{
  "num_key_value_heads": 2,
  "intermediate_size": 768,
  "hidden_act": "squared_relu",
  "rope_theta": 572000.0,
  "qk_norm": true,
  "attn_scale": 0.173,
  "bias": "none",
  "init": "normal",
  "decay_fraction": 0.727,
  "doc_mask": true
}
Each number is 500 + 50 x the weight over the matrix's rms, rounded and kept within 0 to 999. Layers, rows and columns count from 0. Numbers have three digits each.

# layer 9 MLP up, 768x96, rms 0.127, rows 137-170, columns 0-95
582564540563481483550536522490572507570484431490544478430476518568512562571651477482559437471453485579446591535463537504326422573493592454456506539477430454518542561509421518605454554527398546599516524543513500485456511519515513460429555579634565541421544521542550576558434496515434512554
487452527453477509548550547492507562547471504510474437417473429467469412592558540495515485470565576478583575514388501565542494589427478481533454574499494514643490551480527554502543525522503529485571453491488535453545385491530576557525550531481576527395440477488555570477503527468534508484
414501415502475474547498469519474512559510402462490464513565532446376522575500441411475461541424455490489648520479378469438510611603467508574416551488510442578555434498467478584473537537519568650526467451453449541474410492525524484512447522482417448520458553523417602597631607515568474457
457475567494498574480609465553514538543517522509461519461528541526449543514571447445509553524442514447566488453473496533442489524482465523478470441513454539448526570600550570496457525496553482472483617536430448570577419431430477509621416587455449435484488556569487493507491510485525578485
409553498461478538539507480572467539471531465486503577426494538426464546574460455366506413492511440507474563457452502546486503578550511520461524470492509541481482550525509484514421519553424569491444488577518509507495511483393551474466582542574559593475460423480513504526589499476441583497
433499417511494468550533452415529495471595501467585503426496512455450453481509550461436375640479579498473579572539553558422450619383551470483518594534481520529422505499416532482487512428510539540484453469496505445443542494440498434574503494588522543456520514440468526492533569437538471545
422494545463458480562600457449539492543433515392483542414453550549514440576528450511472499534521434546520543559485495474522532497526534447461497481486517509510517554481493431485413546482397515580575577547495485473556526534411519535488510497428466545443448489570563517484512555490515509399
390451512417522501526453574540400539509550484495531469499568536518458484491516514566547454537402500385435588505506537468505532483414531450500497560507610548586512464518375464438472512495473479580493575508505457377530447555530488450601508492499569483432444499540527583470448554454491489478
407492530467522478518449494434460478473503393541546556442518404446494463502523530558588541487552579455476478481536406471569498557513514516521547532547501450473497450523498443523536526594500532477381535542511350423501474516511507431541516483633414591533457513527457564553457532432459485465
453445462411480429568621586487537558530555500527484516467537491515480530508524537559521488550531552450524516513486493483428434427485522453579488433565441496509449568598394460576395601425471510547416454554545529524469481491335443553440551470515532502575635517449548521556548512470521502506
470422495562496556543394590575586515506474423459445422386429516428473510505466514523529498522576421461539485490493366517528481481468561480595390467522591530523452585450432526548448491600514510480494476511397479506525423513551504483468484581452478560482456390450370502462488488486472495470
514551402532534508541538584496524553537443487502481555444491535456489451595508491456519432539530515527537568513510511491511444499431540479504563459525567494523458477457498502585460489437455496545549518415522523405458530548480533441468500563497513627467520495502532534475465557524615501550
537459514452529474505613484480559499484491471441545511362568567521454513483510394539477529552429570568523446533495535565521487493399593407483484583505500449580465491525520491597463534524474649481526500566515471613538433539439420461513443468536561456442464515480545535563492483451583586530
552494523509453400525507396427519527520478488547547428456513409507381457472550520536498373601551524476487523398492456491480454510469513421579470525525458516510478461437464511458511506511487610548496496463560518533424376413489514490531491596498455512466551578522491462499446469471421450512
498510485543462510441490552561538497440514513459558466480586548513464499593612507422506403603429389431461490472547454595457543477449471531512445467465496416421502520469473481535540467458454496474396514391538472467583486389517507531595511529528530464474488458457518544510435557504487512525
443560484510549515417499516550541538575582444466479412502470409428480418465507468400454517499531525486500491505536439527469513513469505460506420419482533474480595426481522514506515488534535560567494527545474532461493484425501550470491506487441499491458418538474501541461549500507425592386
594465420465599563488536511410547513593530497525490349470547466508501494541463494506494566568502510544533470450471456476502548490502438440480530496490469523558470560484551525574475560507481533497510503536567502486573483437458510532473478452554462609495459433478537478472529513478468578504
504548404499382590618456449560477524400542487553496554432470508533436556598487384479549512436483471483520500410495404558506537480482527511616490527485534559499597499520508476553459553631475464444385476594513426567530479414488521475561499511462544527462450457450448508518489526475387561521
472498472503420411587543559511507553550474492483506551530378538549524507467511462492426470500455509509464613439567614521478510551480539474468361643511407497560515469471496456538479534517391528513502500533539478547594432508415487469528561593547431488528520505521551606552478552420469515441
432428483517442453517504533523569606498530520510518520488400467467514502476611607491560462561542394439500543513473507514520529474507457482422495543498603512498485549574491558522566508508503562544455495471585508472504548497580532401533473625503469550506515495446499424542496417499495596431
528502506456493507512427510491465521463468514512475478498391428489495436475481484439536477571530531410511518485501513539488529530442543398577551451578509481498499446494528509486446498459473449515448529406504481480516499533445417424410481564475593429484570490425504487465481478416588491477
586503550396459569418502413519466522436583451507537562536458558439450546512632411456485553461450433520573488433522520489489517490461418515507543580485443581550436571622510593553481515466418443565397526491527500468499415426439586416518488593566440462376512481457469498575573481513490551478
456564432482599388438511496520568520511552419546495490442511526487440476581497544438516487553561467543548501473499554475545532517510563445538519555433496464486465536488552467475481500519510491441531462451484513493420384390372625534487512505508561525486465478435496446490512523496440463444
486493420453468489549509435447510475469532534458454446522541523506452538516495488420546477513520537528534535539487486496424552511465536466556495508474510502462491540619537532549524454490447555558486469424447461409492514618550485443587520572502451484489523460526615522470520496402521487468
570529485473510501596515488469508477545509466486518543463464388364501505427480472504524484527565486394453566471443506465382477498532604417518506454483564476521476557510429478564502516550469503546484514411394457543483515530542514379485537439491530451521570482418510534567529488479524522528
576499516498470570559513525529472550439440539425498466422460477514543521569512530531519362504542455483547479388551525510434446583400517498499417507554519464478442509478512525513501551495515487611577579512475481411611496516438513533503566537442566485536356486396518517526558544505499517511
461602503474475512490547480497533527501594414448464503486454548459509496548508397399502503614502470508502498510556461494493469482501483463500486410391513497623466396490523424546480512491369546489512478497541515526501463542598470457547521470589544597546566529434539493473539573472436619445
485561429494488411487502501472469497554550434471531495508451466476509542483463459388588591534524492467497607502574569450502664492479523470520460528483437484570517518434510594446527605528469498510436562579453381558434468524559492467574507588533525533435528506544505530455448483497552449526
511505448537587424449604488533520531497561472532484525499413485515460510511566500481540521566607631442504587556515546479478549461538530433614488474517533491564536459505477498467552475523458525549400563372471484475545397433454410522508518439551514484556506479421532549474513490485432541369
486568523495534501519554550573502597535531385459519548352498539538530470493462472342408556549459595495463574548526543491499447444528526405466445535493613367549549442598524528538493524523402472497448571515434485498461445474501510507381544521460483485480518500510521557523562544494584473508
559441429559471546529488489487518513473410470495486396380530523485454500552561451533604535476557494513443536545581493536477508479488552525496460476511516509518511518515467530445445504629563518523504539495409452581524478518523573543542557436475503494392486392514547447497524536466540480515
482542512550475446581575592409562530469517468426444500513419524470496536438518495531626502466429508542449551412510528593490523536512604507519436530448454416510514459595479455532487537465468544494488504592537491463470462380561592475464561447458474500495492596504495496608583527426490488513
484546468478442534469515473423516529437532435527552407510552533500444399563508489582452523496467455490509488496601431420482497492561533448592443498520560526484440485479498564587464488513448510386382490409429454567444439459451444547583414509526467545526532537499524521521484474465430536383
571487494545439532415597505539608568524490393499549485502518447491437480501498482512561409447510465446523455448400496499501492491462473457488499567496434532432599589526476553446562535509354503486436443580565443567442496494525580490509547523471509532498609499487485471501474469492461534505
# layer 9 MLP down (transposed), 768x96, rms 0.121, rows 137-170, columns 0-95
486527524554447535475516479557395518456493578570507523581452536520458400462493422535477518527592548493462508505444497569467498548490436472461499439578496587517480493451473488549530596518519591582568513596442488488478449504484493537538512597544511412363524451493446581477541522659439515467
451463637467582535525497547433468566540495588432533538524515494399513501440518518483484524507367544460462508530508463578532480636436473592563467483410553517580544452409580435491559477516532495488566474471486510513545466461494535489470478439462459467538480506516502501544461568488530509561
582459576512560500500542421430635560447464626451530553413546552554442535454493524423432501464471535548490590455445538542587526561526596546465495505442475574474427464500487413574514489535519467498488462413613617639415485543574497431435330535497482590449349442486465503479508469417539484458
533360523573436409431605484533538498538483559470457481535473466484527474528513490536508506496569507479462555533482493526392526500446499542551477566563456380545439397470491535571509507443522478427480518384550533524550560481543546472500507483510469489536519443533524418514459556451531526590
568519533532593524534485464484497439430466506504447456568431558440557467549434537561517588430494490498527438502442471451387548567510430511556445524569541502520527538432542413447458532481590591540490468449581415522495517483524571477489517507563504554500558527517516477467514523556432565446
436530446382479483579566456452542518552524582466581509536446470544601466458403524544532510479449562468523493498545501449405588498482465475559527606428560408418433477480505428506480556426410514510559559444523541552420440478581407440548549599524471517528474481563503464529488514583411561506
513460558434454543476508490528465458494453488536479484454523448469517554378485477519509507453492475484481547492546398535478457459499508506624524415535491478538465541480529571465449515458584571424445479511510482395453371435452447445549490531526468502447529500474504594556456506619533462544
490468488557454521444544579549421552463535479542567525538506513520569484527651470445505505513513585569402493448483479451545534526522420399480484587451578586541471594412421516487515562469422434463544433491502542426553484457471523469464525573484557477549533433536508439475492509471538451472
393449425501502481448495565535440464426532504540462499488513513502533515520526549493542562512454482507461566612481522476444596579474468577455553633506547483532535433500499485507545459511537401477525554509522420510395488558529385510508552459476439554611489570458495461424496443454500452513
561512442466458463521490418528575469436412484444533555421496606584469487547485444497532595518545493541523368535549479553565540536413501536591466506523445424553480434530596495405425508500479569410600478517465524436511530529496493490504409568576434494520500572502563559473408537582441478525
533501468454504427554649389539436588452493474481514569427541497423508471458487501541498518420509528478497537496508601490455488397567458488527549464527486444424477415452463536439547482435512501399513564465560577429525543569488439486486459527473499457447561588587510506499543522577477530501
465467531400480568571497446418473469501519492543454557545449595535439467451421547529503534492500468450553502480428466501513511510479548583513515544452423478560464406494571447499538493511476486565430454515452504489449551522528439469436550496504483539423506553564461533480444496532472418536
377504563466561489469485531461506548500470506438547471552607624500603488568435461550467567552426468442577511474413379572531521473481511486523424481562474542548450461473567474460517554495491527387493452460551495506463561518550468442583438543516501455456579478483539504588600466492524426554
453414489532552562562406451555544563525387437523481397514439573523514527374498601448503535562407537465465503479591470466541518453535534465526463481403559459448526524495474502532532476549540486430527516600488545553456519564565500518515508506568499481500507504579539455553517443569416479440
484459461584533471518484497486454525606452505530490478502479451528462483541473554556516535451475414501531503558463560566509542563495418501468484571511472497399428470471542455437460503593591508509617620446522545661465555519562559459496485450450538546473489481514510509515503490508537515519
455488417536472488558466484470494603425526533463534471505435426444533539427444542460489455585533584512518554511470541560521494568520545498476459493535443563518511511395428457459534490501511491458601502462490467477462525557473478601512498421486552438510516523438482452438503457519533513520
472469461431480490518469431477516525501450451517547530503569544548544439387484513521539516516466572505533600470461453510489547600478545469354475468528472564491436555482516483521506508524414533516580531539545569514589552520496512529526568491557476518607525472514547518525491509586428468521
500489545627524577583516487436570505540452522449519588500480418580545471439460518554446455348458451516470483510415544458537430528502495577481523582528541587494508475550559464424497455462507513563496448499409423496579562559503479503477468575443476476371594634438431533438473522520528580460
446580420450561499510547481502511505395395513469575402467519481512496491438473619564498474495511498445559504449425555548491502513521352560429500497531591493610478507449487525495465494448450581531560494517476473405482476517443488426541513448647475494526573464538542518498569465474603563472
519491432523459495483448548501537560531467468447471547549450440473582545501411465528574458440468536552429397493483447453601490438533567473620457519514465478444444533447554582466522487493432415462502461541429469479507464479530538522439455385523444446547594516538459531544522502511511489513
543569521465446483562481529441551482516413479505557439563440467485532407457542510457546479468505395488525421506507485566538430503496485455472481493555531460508605474543564526449483455495489517467549513524613523458534500457566512502472524525427446485568560403497533579501452451465482492478
524467467472452476615511457460469521483528515389492523494509538537466456559412491499415461575506546598533515606474431491539481444393461503532575477487470435511439596446525475533545564440453476408518432499605559506569475566429424554388552484395510557478560493526535405529475416526496511562
412424502562563535486488544526466464519478563447531499458473589556537548604513573456494475436463496481521477494403457495526496574451454511549529500458495470443431513523538444497516530478368470469504585500551511495437514549565541494533512507505486525549477460477419467477471463576472492525
600481455448446444652451465459524483524553492583443515542560536463547539558512495498481505482519456530477525470562517561496582525524503427536420549481469499489588481513496524478451550483452480452536358510508508504498539494491506504459535458510516517478577369469573468503465478546450497504
520501550531547538577561444511460452394513528564518455529584447465520434369517524417518478496445562460528546481483440491492440467617531456470470479539435501555515463554548491446522538490471489464478513497463581535529577558461533486536416490470494568469434555535436504550468489560531589541
424444411425429558522500500471551455486440516346521412452567551556487464568511544534493580444475471417563480472518520480416536511479457456486493512482408534520556552514498558554498494536462559433491561519459629550459525483566428417547523438458533454484553521468424567527503541517530500543
394589399392417444454566378585470482476472509477481457486554558503491407491494432522529435463511521497535531519528458502576445428488429500558540515483475480574512448406427454509593462516453614476487425483455547464458519511568457510465561477551479491558473539470582560436383468498444506481
604461480464470392549549532528549518383563557408555520558578491478466435602444535503499430475550487547513480506517492502461505501500460499480454525491407435469494505433441495478417440536511557557430458473412574448510563527427526533509414453595571412512485512510470506438459520473376377550
357543465468484514421504514494512476539391481456539469456558583462475527478424509456496428421521454540537501404520564514584432518499462572639572535467404481509503606433469493530520549512410550526417518467512518463451515525437436509513512508577509451569480488519545555475494473393479471550
506573565462536492567536487447588573503421505539356501541445519520513483439473570535512454549450454521495541443436456527491510609522496557535541499583409551544565513492470480487479455500587476482429432563476499568393468568489559506308482517442434604503468442502440476451597561446482403490
493485570454404468548554598481522474559512433552507532487557421586501478504513413564493523418547522489556593478460478567484483462509502486471530554459525461486548526500530575555476534512445542412479521536489467486511516474513597409471534517478511489452471471451639485430450543567516545440
450561563567508516594538407481494441416497509501514543467532478459512396474562530525511467502507436373539610488487645531452542461527454490461486453467499504495470482433526438588541394462489486582479525539533512511483465536498473585476475394452476424573591489582453507590431470546473531551
473541484594446589560594564502452372421506523399496551507574536453508538605556467474523474501546535501440525576548533557444603515555513458534479475422486451487434468485549494485502555500481471577439466609452479566495488449506464504429494539465559517556412510492482534473496472505584487486
552538482491545486560438519497547618447564543535498496460569525509471484439458503477524514496463470469609468541480472481476507546453468470534621483602434530495509444551513404581491548415541430576534588532447476516405552487424582420571525505446470474470509449472483494457532474585534498408